config.yaml
activation: "gelu"
norm_eps: 1e-05
init_out_by_depth: true
batch_tokens: [32768, 65536, 131072]
Each number is 128 + 24 x the weight over its row's rms, rounded and kept within 0 to 255. Layers, rows and columns count from 0. The size above them is the row's rms in percent of the matrix's.

# layer 10 attention key, 160x160, rms 0.176, rows 81-95, columns 0-159
size [ 90  90  98 104  92 106  92  88  87  95  88  92  94 101  99]
[[164 174 128 151 151 142 149 118  84 119 140 119 122 144 110 130 121 106 116 157  81 144 110 143 161 126 110 108 156  90 111 106 148 144 156 182  99 123 114 123  95 164 137 115 136 127 113 158 147 154 135 114  96  98 133 139 182  90 146 108 115 127 151  99 165 151 126 161 153 169 118 120 155 149  97 156 110 110 145 153 103 156 122 146 112 132 146 146 146 135 101 138 159 118 118 166 155 139 135 176 141 129 146 167 176 136 139 111  83 139 143 117 138 133 145 158 157 143  88 113  96 139 124 131  77 149 174 129 113 123 190 117 144 147 129 134 130 102  89 118 126 119 112 105  96  88  87 125 116 113 108 131 132 156 138 142 142 125 184  99]
 [104 145 111 101 159 137  95 135 151 132 103 117 128 127 134 159 162 123 169 144 115 124 153 173 137 127 104 152 117 139 136 132 122 109 109  98 118 113 101 122 101 146 124 141 126 169 127 148  82 158 136 126 118 114 132 143 110 147 123 138 109 168  97 110 114 128 111 158 143 153 147 135 125 119 111 108 122 147 112 111 137 141 139  94 123 180  94 117 125 141 120  73 129 123 107 118 134  73 170 187 157 132  97 128 153 106 162 151 145 145 116 141 102 121 150 110 117 135 142 140 161 108 120 116 146 101 152 105 128 168 123  58 117  87 126 145  59 121 195  72 140 117 184 129 161 146 163 126 106 111 118 125 175 124 121 144 122 128 147 133]
 [165 102 102 121 129 135 133  80 161 121 115 124 147 107 114 176 172 128 158 101 157 141 162 140 105 140 179 116 107 154 150 125 128 109  93 151 174 167 143  93 143 139 133 150 114 121  89 169 125  91 126 120 116 142 100 119  93 142 167 115 117 105  97 112 114 161  88 124 124 112 137 115 118  88 107 133 126 106 129 156  92 139 137 133 114 130 113 109 116 113 151 104 157 111 158 137 134 129 130 123 108 141 163 126 113 124 167 209 168 132 134 118 198 129 111  71 115 120 131 114 123 117 100 111 112  94 125 126 122 125 115 136 122 116 112 108  94 132 133 168 116 129 133 133  82 117 130 106 162 185 121  92 137 134 162 136 149 110 103 161]
 [107 131 140 154 126 163 137 204  92 134  67 181 116 130 116 124 106 118 145 122 132 123 116 118  91 127 146 131  89 128 107 146 128 112 169 130 169 117 149 124 138 113 152 138 123 110 138 124 134 161 118  63 117 113 159 126 135 131 167 124 127 125 107 148 175 145 117 142 110 129 126 116 129 113 135 115 102 165 148  90 164 148 115 138 136 145 183 175  67  95 151 172 108 143 107 127 137 120 104 102 160  95 107 134 132 122 111  80 122 190 155 163  96 148 115 122 139 118 112 116  91 145 141 113  93 162 163 152 120 132 139 156 123 136  85 149 130 149 159 127 120 122 117 145 158 104 136 155 129 132 156 135 144 109 164 111 142 129 117 121]
 [135 134 126 131 104  99  81 123 110 124 135 140 128 118 141 139 127 141 136 198 119 124 118 119 128 110 111 152 118 163 108 172 104 131 112 107  93 125 163 120 142 114 142 124 145 181  95  80 142 135 166  89 132 108 147 125 165 147 102 145  97 150 137 169 152 103  98 121 113 135 111 134 114 112 151 139 117 201 120 155 102 124 132 145 158 118 126 137 130 142 132 148 166 144 168 120 126  74  81 164 116 123  95 167 139 106 114 132 126 128 145 100 125 157 118 106 115 149 139 106 180 138 176 122 120 126  97 105 161  92 129 191  85 155 111  91 145 122  95 112 126 134 112 114 108  96 143 175 154 144 135 136 128 130  96 132 118 109 148 146]
 [120  87 123 167 175 159 116  92 162 108  94 126 136 128 126 149 157 144 140 143 170 119 111 120 140 147  74 120 112 135 119 149 133 122  85 176 180 131 165 108 137 140 128 147 104 139 151  98 116 126  89 108 127 113 135 159 112 121  91  69 125 177 120 140 147 111 116 134 153 122 143 118  54 156 116 157 162 108 145 164 131 168 119 130 102 152 125 118 113 153 172 134 128  83 123 168 110 121 136 117 104  89 143 107 133 146  94  87 105 115 127 107 118 141 105 175 129 158  92 119 112 131  89 118 152 111 127 133 121 105 106 124 147 138 109 125 115 123 147 165  82  97 109 112 126 134 146 160 138 137 138 154 119  84 137 102 104 126 124 117]
 [122 128 156 125 124 176 130 121 129 122 134 133 132 165 113 127 104 103 118 118 158 131 139 161 110 170 106 161 141 101  93 120 111 104 161 114 137 125 135 122 134 144 178 155 155 111 113 126 117 104 130 136  92 100 141 129 144 176 105 135 113 137 122 145 130  89 122 147 140 153 154 138 140 127 119 128  94 118 117 162 180 116 163 191 162 141 159 136 143 177 105 141 107 149 171 117 157 118 111 145 118  49 128  88 127 111 118 110 111 150 127 120 111 137  97 165 122 158  96 106 167 151 145 119 121 129  93 158  97 159 163  96 102 125 104 115  75 137 131 128 132  88 136 152 141 101  90 134  68 153 131 134 144 146 129  84 120 142 108 127]
 [171 147 148 124 147 111 130  51 160 125  98 136 159 151 104 128 138 167 153 153 110 134 114 144  85 132 171 155  93 116 127 154 175 123 114  84 103 111 122 162 138  98 112 139 126 112 132 146 144 114 109 124 105  87 157 123 107 140 130 155 120  93 153 119 106 146 159 165 161 123 145 126  97 134 128 140 160 119 102 158 160 147  87 123 105 116 161 116 164 123 120 149 101 144 145 128 115 121 127 140 103 134 102 151 110 117 122 179 169 129 132 103 122 110 142 121 121 163 125 121  90  91 106 109 108 101 112 117 146  98 101  81 129 138 141 105 102 154 142 178 131 169  90 104 118 141 120  96 141 116 165 138 109  98 117  77 134 151  93 140]
 [135 128 156 131 140  96 150 140 160 115  50 137 110 105 107 153 149 179 156 125 122 104 126 133 137 132 152  87 149 114 101 111 121 132 153 135 108 174 160 143 142  91 140 172 131 148 144 110  91 131 143 116 131 134 124 113 129 139  86 131 134 121 132 144  90 152 119 139 117 140 140 116 132 207 109 115 120 107 129 111 166 145 126 118  99 139 141 101 106 164 149  86 131 123 142  92 118  87 169  76 144  92 113 138 122 120 161 217 139 117 146  91 112 103 143 157 103 114 112 135 116 133 123 134 143 141 132 134 127 129 114 134 142 118 126  84 157 112 132 113 161 142 121 159 123 124  73 114 176 108 149 128 150 133 144 128 123 162 158 100]
 [134 148  75 131 156 151 147 103  91 125 148 147 145 147 154 124 115 126 122 105  84  87 137 110 146 175  99 164 163 135 102 121 177 150 174 124 146 102 146 117 128 138 157 119  76 109 124 122 126 138 153 109 182 125 116  96  98  98 139  96 145 127 110 136  86 153 127 107 155 116  84 133 114  72  95 140 150 127 105 123 122 102 151 123 126 154 106 146 153 141 130  96 175 146 145 136 100  92 160 159 153 144 141 134 105 125 125 131 143 131 119 126 134 142 138 163  96 161 168 143 113 128 166 149 142 176 128 146 118 146 100 143 121 106 143 161 144 156 121 104 117 127 134 128 114 157  70  72 158 106 101 148 121 120 114 162 150 123 137 117]
 [107 150 101 140  75 128 112 101 126 145 139 118 117 154 119 126 139 134 117 117 115 117  93 108 156 113 121 133 111  83 119  98 151 137  94 128 112 108 161 126 136  96 103 110 160 133 112 130 105 144 130 150 159 152 125 106 113 126 137 155 135 122 103 121 118 135 140 130  88 117 167 128 120 198 132 128 109 142 171  96 135 115 124 117 178 106 102 131 113 125 146 140 141 141 131 123 109 153 109 187 135 103 106 137 104  78 111 125 111 124 169 101 136 123  93 128 154 107 118  77 161 129 147 105 139 132 185  81 150 148 137 118 130 108 124 182 153 156 123 127 174  87 120  89  77 183 186 129 136 133 119 129 161 171 123 137 137 158 116 127]
 [104 135 149 153 118 134 143 170 133 102 150 173 139  81  89  98 112 149 109 148 141 116 118 150 104 164 132  95 150 150 102 140 138 158 123 147 163 138 116 137 111 121 136 125 118 141 129 127 155 113 118 126 108 110 125 139  89 123 109 139 115 168 151 189 131 126  92 126 118 120  99 146 135  81 138 158 148 105 150  99 133 152 150  71  96 119 160 100 158 128 121 166  64 115  95 138 129 156 105 121  86 132 132 139 128 111 143  74 138 101 136 146 127 171 149 103 141 138  98 102 128 113 124 102 148 186 122  80 145 155 113 108  99 127 123 172  99  89 119 120 101 150 134 113 139  98 127 136 115 155 112  90 127  95 165 104 101 142 122 150]
 [128 141 122 171  98 119 135 173 122  72 171 142 105 146 164 137 134 169 128 148 154 117  94 106 158 168 124 169 146 147 112  84 155 139 142 123 186 136 148 137  94 129 154 105 113 122 102 143  92 138  86 129 117 150 119 134 143 132 151 152 117 117 124 106 103 161 164 138 120 123 105 130 129 121 100 157  74  43 140 132 111 140 131 150 104 147 120 143  91 142 130 136 128 148  87 173 121 125 139 122 155 110  90 136 103 129 140 164  89 115 104 151 148 131 104 138  95 131 152 142 155 130 123 169 107 131 141 139 111  71 134 155 119  83 117 140 124 112 150 132 118 144 135 108 123 146  96  92 149 137 147 142 102 125 126  99 119 113 105 167]
 [161 108 142 111 161 138 111  77 120 148 102 145 152  70 107 106 124 118 171 153 115 140 103 147 168 110 139 121 116 141  94 120 121 137 106 106 108 144 126 139 154 102 101 150 128 189 104 119  66 124  75 107 125  88 175 104 144  83 102 117 134 131 100 116 138 153 100 145 162 132 137 114 146 163  99 131 121 150  96 116 110 131 148 109 142 147 133 108 101 150 122 156 137  96 122 126 155 146 103 108 102  84 105 122 110 107 142 108 130 130 130 144 121 171 100 126 145  97 133 107 167  92 139 160 180 177 114 155 135  99 158 146 104 153 122 128 112  97 156 164 115 133 148 167 141 141 120 140 105 125 146 130 150 115  82 122 139 109 105 133]
 [128 130 118 153 105 108 114 133 160 136 125 137 112 117  64 103 130 151 127 136 121 151 155 156 134 156 133 142 149 167 129 113  97 148 132 123 113 104 143 146 123 115 101 161 108 174 129  96 142 151 175  88  90 114  89 129 128 133  97 148 120 151 118 106 129 151 142  98 173 116 183 141 135 113  94 121 154  89 132 124 119 128 146 157 123 110 162 142 127 155 158  86 145 119 119 142 146 154 133 134 110 109 114 144 117 100 122 134 114 148 150 133 168 136 133  84 120 195 142 145  98 116 108 128 123 144 134  83 143  82 135 163 194 125 172 164 114 106 120 115 121 159 112 115 152 143 155 108 167 119 114 139 166 143  75 170 116 151 104 127]]
# layer 10 attention query, 160x160, rms 0.175, rows 82-95, columns 0-159
size [ 92  99 104  95 107  94  96  87 111  85  89  96 103  97]
[[145 139 101 141 125 139  89 145 139 140 149 131 101 125 121 161 144  67 130 131 116 101  97 130 161 127 121 111 157 111 160 152 113 105 133  85 111 121 103 143 152 137 137 166 139 111 150  77 120 145  97 118 134  98 121 135  57 142 130 150  94  90 119 116 105 135 109 126 131  98  71 127  77 164 105 113 120 138 137 126 152 107 122 146  98 193 140 153 132 104 116 138 163 129 132 104 124  99 146 142 165 140 134 135 133 122 118 175 170 129  84 108 128 141  99 124 107 132 143  93 126 142 122 131 189 129 138 122 110 159 119 119 136 175 141 128  99 151 112  75 127 135 160 129 125 147 114 150 104 116 151 113 126 107  72 117 120 112 179 100]
 [154  81 130 135 125 113 182  82 174 124 125 140 141 105 143 179 178 140 116 164 102 124 148 164  77  96 142 131  86 160 116 164 131 134 120 131 152 136 109 123 138 138 119 119 110 136 186 156 141 118 109 111 144 133 124 122  94 141 133 162 127  93  94 107 114 162  66 157 137 133 148 136 108 110  92 121 142 131 158  88 144 144 146 127 115 110 141 128  99 168 130 142 123 136 171 100 131  98 133 147 115 129 115 130  88 152 134 149 164 121 126  62 172  99 120 117 110  93 137 145 148 105 140  68 131 109 110 114 139 130 124 119 103 118 126  92 111  94 126 140 132 136 124 148 120 136 126 102 179 152 105 136 134 158  98 160 124 123 138 144]
 [ 95 132 134 139 162 124  89 129 141 113  91 146 133 131 131 152  94 113 140 127 157 131 104 128 113 128 164 142 114 146 131 135 132 128 134 156 153 126 179 124 136 108 113 138  98 163 139  93 157 184 148  74 103 127 146 148 131 168 140  96 121 153 154 162 152 146 130  95  96 154 115 144 141 118 154 136  84 133 149 113 154 137  80 103 124 117 131 186  63  87 154  93 129 103 139 133 122 140  89 103 110 142  89 105 188 161 119 137 133 131 136 142 126 195 122  94 125 113  86 144 107 121  78 126  93 120 136 178 169 151 134 145 137 113 103 125 132 140 147 127 128 145 108  92 134 121 125 111  99 142 129 130 145 119 157 125 131 150 116 131]
 [129 103 136 132 133  91 134 139  87 128 128 126 118 160 136 111 105 147 100 166 108 147 145  98 131 137 159 163 118 155 128 107 161 170 146 134 102 165 100 129 143  81 120 130 113 186 122 130 102 121 166  94 138 127 152  91 122 108 145 139 119 127 159 127 127 125 161 115 147 116 111 150 147  86 113 140 156 150 125 139 124 104 124 140 135 148 101 134 130 196 167 109 138 130 160 135 115 148 120 134 105  88  99 150 150 111  90 155 182 146 193 144 133 107  93 145 113 120 119 113 128 117 140 149  91 127 183 110 120 118 136 148 155 167 110 147 167 153 141 128 117 102 128  71  73 124 147 107 136 141 145 133 129 112  92 167 158 141 130  90]
 [126  72 128 160 110 137  87 107 114 108 149 103 123 100 108 151 140 184  95 145 119 155 109 123 129 145 126 154 167 128 125 144 103 134 101 123  98 104 155  97 119 108 109 158  88  80 143 169 169 110 141 112 125  82 147 183 120 150  81  77 135 143  85 171 146 120  85 164 119 106 176  88 134 131 174 140 128 120 132 131 116 115 144 152  93 121 128 139 140 125 138 126 134 149 138 152 111 120 112 111 117 116 150 130 144  94  68 183 128  78 137 172 131 167 139 120 111 107 114 115 140 120 120 114 114 123 135  92 146 118 118 142 150  92 103 126 129 139 153 140 117 141 118 107 170 141 134 152 174 118 140 140 143 123 138 147 145 121 125 126]
 [125 133 137  76 106 138 129 132 160 114 112 166 141 152 109  81 105 121 114 133 116 157 137 180 150 140 150 125 124 139 101 111 117  95 114 142 178  91 139 122 136 157 138 126 125 183 135 101  96 102 159 113 104 114 150  84 107 120 128 105 143 133 108 171 121 138 106 145 140 139  98 136 154 129 116 126 118 144 113 107  85 109 120 146 120 166 106 146 122 152 131  89 147 138 144 149 119 162 107 139 129 147  99 171 138 124 112  88 157 147 117 161 127 143 106 132  96 112  68  94 140 139 115 171 107 133  73 108 167 157 157  86 157 146 107 114 127 105 161  98  98  88 115 135 133  92 119 159 132 107 119 130  98 159 168 140  79 120 126 147]
 [ 99 118 124 126 165 155 102 112 135 119 128 103 154 109  78 154 128 161 134 155  99 191 116 149 117 138 138 147 105 108 130 119 136 143 144 130 103 156 116  67 156 145 120 117 129 123 119 141 149 144 123 131 107 111 146  94 104 106  89  92 157 114 105 145  66 115 153 169 143 107 118 104 173 166 119 104 138 122 122 162 150 112 152 137 120 118 136 100 130 147 136 107 150 147 185 152 171 135 140 134 127 170 120 124 124 130 176 143 128 133 108  79 144 126 130 103 104 130 166 103 120 123  67 107 116 109 119 137 154 104 154  74 152 139 105 144 174  97  92 156 131 137 120  94 129 131 101 122 100 134 123 151 107 110 142 161 132 159  91 147]
 [138  64 118  87 137 166 111 141 112 123 107 144 109 114 131 148 104 153 178 118  84 146 125 139  98 107 130 120 118 155 103 117 135 174 115  93 105 148 126 131 135 140 155 138 107 132  92 124 117 142 143 100 132 111 132 117 104 144 127 128 138 127 128 159 137 129 124 138 109 129 141  74 134 174 106 123 138 120 109 136 139 167 124 127 113 173 151 119 126 133 128 135  84 106 119  93  98 108 147  65 164  95  75 136 141 102 161 215 158 120 114 118 147 116 107 148 104 146 146 165  94 108 132 134  78 107 138 124 133  81 144 159 125 103 114 116 114 131 157 151 165 155 103 131 144 140 114  96 162 100 151 163 132 125  85 140 127 130 147 111]
 [165 152 130 114 123 134 143  83  88 133 102 169 138 121 194 139 145 118  80 120 133 103 128 151 145 133 112 113 108 134 105  88 147 135 152 131 126 124 109 114 131 130 120 108 122 128 127 142 136  85  99  81 149 152  87 127 109  91 130 161 160  92  94 136 147 131 140 113 130 120  86 131 111 140  99  92 111 110  80 179 131 153 109 140 146 158 149 138 134 127 163 130 160 156 141 152 118 106 107 151 129 138 124 121  76 135 144 119 118 101 140  73 123 133 170 141 151 148 162 115 117 155 145 173 203 161 141 148 144 128 107 148 150 121 124 125 133 178 137 105 123 104 113 113  74  90  90 122 142 127  94 129 127 133 121 109 143 150 116 123]
 [119 123 160 119 140 106 113 172 146 136 127 102 103 186 136 150 137 121 109 131 110 143 133 140 100 163 152 124 129 122 129 115 124 148 138 132 151 109 129 112 124 165 136 145 131 135 155 105 133 158 155 136 114 137 163 115 124 157  94 128 114 116 118 112 121 117 145  82 140 161 152 149 115 151 129 143  94 110 126 119 156 135 128 118 149 139 119  90 141 117  80 143 107 138 137 151 124 138  65 122 148 106 119 137  75 105  96 150 137 152 145  95 153 117 170  94 139  85 131  88 172 144 129 123 102 115 198  58  91 121 167  73 148 101 131 138 135 101 149 100 112 123 176 140 128 126 192 127 123 150 168 136 140 126 178 138 129 127 148 122]
 [ 67 118 133 173 145 149 145 113 157 138 179 133 160 152 127  62 149 146 138 126 200 129 142 142 176 167 125 155  97 127 120 114 122 123  95 165 129 132 132 137 127 131 153 104 114  88 141 129 140 128 126 148 110  94 136 170 121 107 121 106 111 125 134 150 128 138 127 115 118 148  92 102 132 138 116 134 160 119 137 115 144 129  96 105 106 105 116 102 132 132 108 115 119  77 104 120 138  92 108 120 103 130 130 133 120 103  95 102 129 108 114 161 123 133 106  89 108 161 147 128  98 125  98 125 177 191 118 147  97 163 110 141 118 161 113 122 146 114 136 133  72 191 129 137 120 151 109 114 126 135 120 154 106  95 185 126 133 152 100 147]
 [135 135 100 133 100 121 156 182 127 112 135 165 146 103 148 139 139 153  98 143 150 126 112 121 144 133 176 107 110 188 139 127 128 150 124 147 141 137 126 155  92 129 138  73 158 170 126 123 127 134  67 146 108 175  86 140 121 134 144 163  85 120 109 150 128 118 153 134 109 121  76  90 132 131 102 115  98  81 134 143 100 163 133 103 146 104 128 143 107 133 118 148 132 134 112 147 168 152 131 156 134 123 114 119 106 180 170 160 114 109  93 186 168 100  99 131 135 116 109 151 110 111 106 137 135 158 145 126 122  83 107 121 120  92 109  97 132 140 113 115 120  85 146 135 159  92 138 137 117 148 104 152 142 122  95 130  93 141  98 137]
 [135 119 129 114 127 106  96 140 128 137  95 118 159 119 109  91 132 164 151 153  96 168 142 127  95 145 157 198 148 112 153 175 128 137 134 105  95 111 138 106 103 126 158 157 139 156 104 138  69 144 180 104 122  82 109 100 157 121 139 178 103 146 107 127  99 150  93 137  95 117 140 145 141 127 107 119 124 122 133 129 131  96 115 102 111 151  91 141 114 153 163 113 103 131 141 152 149 114 144 105  92 117  68 166  66 139 117 130 130 134 172 149 123 171 151 113  99 133 123 122 148 123 119 149 135 127 136 136 180 122 134 145 120 145 100 123 156 110 142 125 150 167 162 113 169 118 125 128 163 156 162 128 102  98 141 151 129 132 144 120]
 [173 142 133 180 110 151 137 121 122 138 142 116 163  99 153 110 107 133 123 183 174 154 124 139 105 136 174  91 148 144 138 140 105 130 136 131 131 173 124 145 145 115 159 144 122  92 103 124 140 147  95  93  82 136  86  91 160 137  98 141  91  96 141 129 115 121 180 133 133 113 114  93 130 148  84 139 144 152 157 142 108 148 135 143  97 116 128 102 151 163 122 124 112 130 111 126 136 149 183 153 146 140 162 131 109  95 122 107 146 126 180  91 117 125 115  97 125 108 146  94 145 117 132 126 100 109 175  95 107 118  80 112 145 157  83 106 111 141 159 141 141 167 151 141 124 100  74 103 147 118 130 135 152 125  93 142 138 135 113 133]]
# layer 10 attention value, 160x160, rms 0.198, rows 64-70, columns 0-159
size [ 88  94  86  85  86  90  81]
[[128 122 129 140 157 149 111 104 124 101 116  98  96 144 137 132 120 183 138 125 142 164  80 141 128 114 157 163 153 110 120 118 157 123 107  81 173 105 143 140 163 115  97 132 131 115 125 115 124 120  84 118 148 131 129 117 172 166 114 122 122 118 107  78 122 130 103 106  94 165 143  98 139 110 116 111 126 139 140  71 141 107  98 134 148 108 121 151 152  85 152 139 122 150 169  94  59 168  87 106 141 171  79 134 122 145 103 141 134 126 112 119 157 108 113 151 128 142 116 154 127 154 146 164 112 121 175 185 113 159 130 102 154 101 112 147 150 113 130 142 154 114 135 103 104 121 154 121 104  91 119 127 114 126 156 128 118 131 178 122]
 [132 164 144  96 153  77 101 127 129 148 122 101 145 151 113 140 117 122 139 151 137 138 121 118 132  97 105 135 138 116 179 103 128 132 113 145 147 134 161 104 101 116 151 165 125 143 101 123 124 137 129 122 115  99 136 158 119  82 121 142 168 122  82 127 109 132 104 124  88  96 148 155 166 119 131 132 153  92 108 105 155 169  96 147 139 137 130 169 156 146 164 101 180 150 149 147 116 133 142 119 105 161 113 149 127 160 152 120 137 104  94 130 135 131 133 134  66  99 136 134 153 143 131 120 112 142 154 101 151 125 176 115 119 111  76 121 148 166 159  88 114 121 132 147 112 135 133  63 131  97 162 103  79 122 171  86 167 140 143 143]
 [139 110 103 102 144 134  93 146 186 135 111 137 111 147 130 131 118 126 118 132 147 158 114  93 166 146 128 111 136  96  90 132 126 165 102  83 139 151 161 141  86 119 155 122 148 130 146 141 110 110 152 143 107 119 132 163 115  81 109 124  99 138 120 151 117 132 118 146 161 106 131 114 142 134 126 195 148 131 153 121 130 115 140 103  96  99 125  90 168  89 161 146 115 164 125 171 141 139 122 166 138 175 118 135 120 165 142 100 103 162 135 129 101 114 163 117 133 172 103 119 115 156 127 136 112 111 130  92 121 169 152 151 131 170  99  79 125 128 119 169  96 110  80 140 110 128  80 127 137 152 108 186 113 139  90 145 136 118 126 109]
 [141 130 147 127  88  83 103 125  87 107 130 120 125 134 151 126  96 109 105 132 140 121 167 162 176 146 165 140 150  94 138 141  84  85 137 134 111  94 155 137 128 123 128 159 166 126  91 124 128 116 133 156 122 118  78 161 134 135 110 144  98  70 149 118 146 152  89 146 140 120 131 104  88 150 139  99 125  91 152 194 152 119 121 103 145 125 122 136 152 106 148 152 137 114 117  84 135 147 122 128 113 150 175  78 137 105 173 136 125 138 120 134 127 179 120 145 108 141 118 131 114 120 170 126 117  93 156 148  98 153 130  90 125 138  81  99 174 122 129 111 149 101 148 114 129  81 135 154 151 122 159 112 118 159 119 101 121 102 134 134]
 [127 159  93 121 122 120 136 115 101 113 114 134 126 145 134 138 118  92 123  84 129 103 134 156  97 131 132 209 100 153 157 143 152 120 140  77  99 126 140 150 108 157  97 130 156 134 112 113  68 120 155 129 154 105 109 185 159 110 132 142 104 133 114 161 125 109 134 135 148 137 154 209 136 149 138  64 119  84 120 141 125 128 128 133 162 134 128 142 139 175 154 100 140 170 124 109 134 134  85 108  84 173 102 158 113 132 109 139 104  72 134 153 105 153  96 114 150 146 142 100 121 129 151 156 131 147 142 160 149 131  91 108 131 103 122 141 106 107 136 120 115 117 106 127 126 152 115 153 131 124 131 109 114 107 116 114 115 104 103 151]
 [116 115 137 140 107 128 126 108 149 148 153 153 126 142 145 142 121 129 162 113 138 119 110 126 169 100 120 138 133 128  89 149 162 136  66 128 129 164 140 108 137  76 155 118 144  83 144 130 114 147 107 139 140 167 158  83 135 105 126 120  84 149 143 136 138  98 159 101 107 158 125 153 134 103  30 100 137 176 137 120  91 144 107 131  85 127 131 117 128 103 112 153 134 128 138 142 127  86 108 139 145  94 130 136 147 160 144 118 106 126 125 175 136 114 111 113 177 156 154 121 173 120 183 106 124 149 101 136 112  97 102  93 138 131 112 141 151 113 112  96 128 161 126 159 155 140 121 136 115  75 118 152 138 146 108 154 130 153 107 108]
 [ 94 138 126 165 162 166  64 168 141 118 132 106 121 134 117 157 136 124 136  78 118 122  77 104 151 121  90 136 136 102 113 138 126 105 150 100 163 143 153 121 128 127 146 139 142 136 141  95 106 125 114 134 140 119  95 125 135 129 126  94 125 119 143 116 133 166 142 142  92 143 155  99  90 133 125 121 191 120 104 120  89 153 100 140  91 139 171 155 146 127 122 138  82 136 126  78 164 140 155 110 132 161 119 122 189 113 122 137 104 132 112 145 147  85 138 119 104 128 127 138 130 171 164  85 104 148 162 148 129 149 157 114  94 106 117  98 151 190 104 148 154 133 123 145 122 149 146 125  91 132 100 163 119  90 160 142 134 125 113 119]]
# layer 10 attention output (transposed), 160x160, rms 0.175, rows 64-70, columns 0-159
size [ 89  93  90  94  94  92  85]
[[119 116 144 142 134  94 137 123 160 126 149 151 129 121 160 113 132 139 142 136  80  90 157 136  90 147 105  87 116 136 141 177 107 137 115 155 116 129 122 103 151 186 116 164 155 112 124 133 125 155 149 176 136 130 177 159 108  87 136 145 122  96 132 126 140 160 149 117 139 133 130 159 120 189 144 148 146 145 181 174 136 158 118 101 147 147 167 132 140 141 102 141 123 118 123 149 149 143 171 118 149 112 146 116 141 146 163 177 146 103 138 130 105 142 128 111 114 149 175 139 154 108 114  76 140 125  95  82 145 144 159 148 125  79 136 127 141 167 144 122 101 133 117 154 132 152  64 125 149 111 149 132 154 120  98 134 151 119  99 152]
 [109 103  97 140 109 136 131 118 150  89 100 124 130 143 118 149 170 123 102 162 180 145 147 148 139 154 161 117 152 132 147 111  93 104 113 130 193  97 134 135 147 128 124 148 138 127 131 124  89 119 129 151 123 117 133 116 109 149 114  82 102 130 141 169 120 157 103 136 124 129 148  92  97 203 126 138 106 160 167 168 122 116 146 121 140 115 134  82 152 127 110 130 114 141 140  80 151 111 160 131 114 106 159 108 139 129 118 140 139 134 153 136 135  95 147 130 157 149 161 119 152 119 121 123 135 185 103 119 150 119 104 135 115 130 214 106 127  89 106 157 104 121 158 114 152 117 160 158 131 144  64 136 153 154 114 127 102 119 141 103]
 [ 81 116 153 197 106 143 149 124  83 133 128 148 132 114 135 167 119 139 170  91 137 100 139 140 114 114 107 164 123 112 152 130 123  82 149 160 142 147 119 137 139 133 173  99 127 118 116 124 138 134  80  78 104 119  86  64  89 173 126 157 125 132 132 141  94 130 116 155 118 109 134 141 110 111  95 126 110 127  88 149 144 162 128 114 146 113 154 147 115 122 119 138 145 141 118  92 143  96 117  66 115 136 160 151 137 157 150 130 151 138 126 151 147 107 110 161 140  90 147 177  92 139 146 128 143 143 108 132 156 133 104 141 120 101 123 128 130 118 112  61 162 138 134  96 138 124 140 102 144 102 110 118 170 101 129 105  96 164 129 137]
 [110 115 150 138 127 191 140 147 142 130 115 122 153  95 104  84 153 130 131 151 166 145 123 122  93 139 110 125 102 123 127 155  97 138 138 131 145 131 141  86 144 123 132  97 124 156 145 153 157 135 138 123 135 155 127  74 145 139  99 148 121 158 138 161 101 145 140  72 132 169 138 119 161 148 127 169 144 127  87 105 158 147 119 142 136 130 126 123 118 147 132 145 124 129 127 141 111  99 126 106 119 104  93 197 114 158  85 128 147 123 144 110 111  50 140  99 136 105 149  95 134 132  52 102 127 152 164 131 137 123 127 153 163 121 120 125 106  95 167 118 154 145 158 122 119 132 104  81 135  99  91 150 136 111 102 143 128 140 174 108]
 [114 105 127 110 155 148 118 115 141 112 194 143 123 134 136 163 143 140  75 127 120 179 117 140 124 122 133  96 145 106 103 132  94 139  96 129 155 144 103 100 132 109 107 156 103 109 208 130 158 113 136 138 116 174 122 125 153 162 122 143 127 158 106  63 131 145 154 100 105 132 124  87 119  78 190 137 145 121 110 119 104 129 141 135 141  84 140  99 115  64  95 144  98 109 133 128 147 100 123 109 119 142 148 101 105 137 107 145 165 136 143 142 176 106 128 112 126 108 140 136 149 127  90  95 135 119 124  95 113  85 140 122 136 141 125 112 146 138 154 137 149 139 156 113 116 104 161 129 134 108 159 131 147  83 103 128 130 125 164 104]
 [107 152 153 170 134 147 114 146  94 114 103 108 125  93  97 121 118 176 131 127 108 117 163  96 123 155 139 176 120 129 129 166 146 105 131 166 155 135 127 125 116 162 137 119  99 139 127 126 134 128 173 123 126 101 129 139 100 136 118  73 122  87  83 109 152 140 124 148 142 101 115  96 144 107 191 133 135 135 150 142 119 117 158 125 137  93 118 164  99 127 142 128 132 116 146 150 141 109 149 143 124 147 120 121 147 126  93 118  67  99 136  62 166 166 130 125  99 135 125 167 111 111 119 125  94  77 116 113 132 169 130 166 125 118 171 109 102 142 148 163 142  77  85 108 108 128 124 126 138 179 120 147 116 122 132 118 135 140  94 167]
 [132  89 136 130 143 130 143  86 102 143 126 116 133 100 141 120 125 143 186 161 132 154 133 166 108 140 170 136 120  97 160 103 136 135 137 148 161 137 133 136 113 136 136 161 125 124 129 129 102 105 135 137  94 111 202 122 100 106 133 174 134 140 109 159 186 111 121  98 128 110  90 159 128 157 153 146 112 152 162 139 154 123 138 109 157 119  54  89  96 106 124 123 116 138 138 109 108 101 104 135 104 163 147  89 131  74 119 125 105 137  99  99 137 110 119 129 130 120 134 158 130 121 126 164 132 155 107 121 144  69 129 150 147 120 101 143 108 127 133 134 133 115 112  95 122 114  95 126 164 115 167 122 174 131  66  88 126 127 132  95]]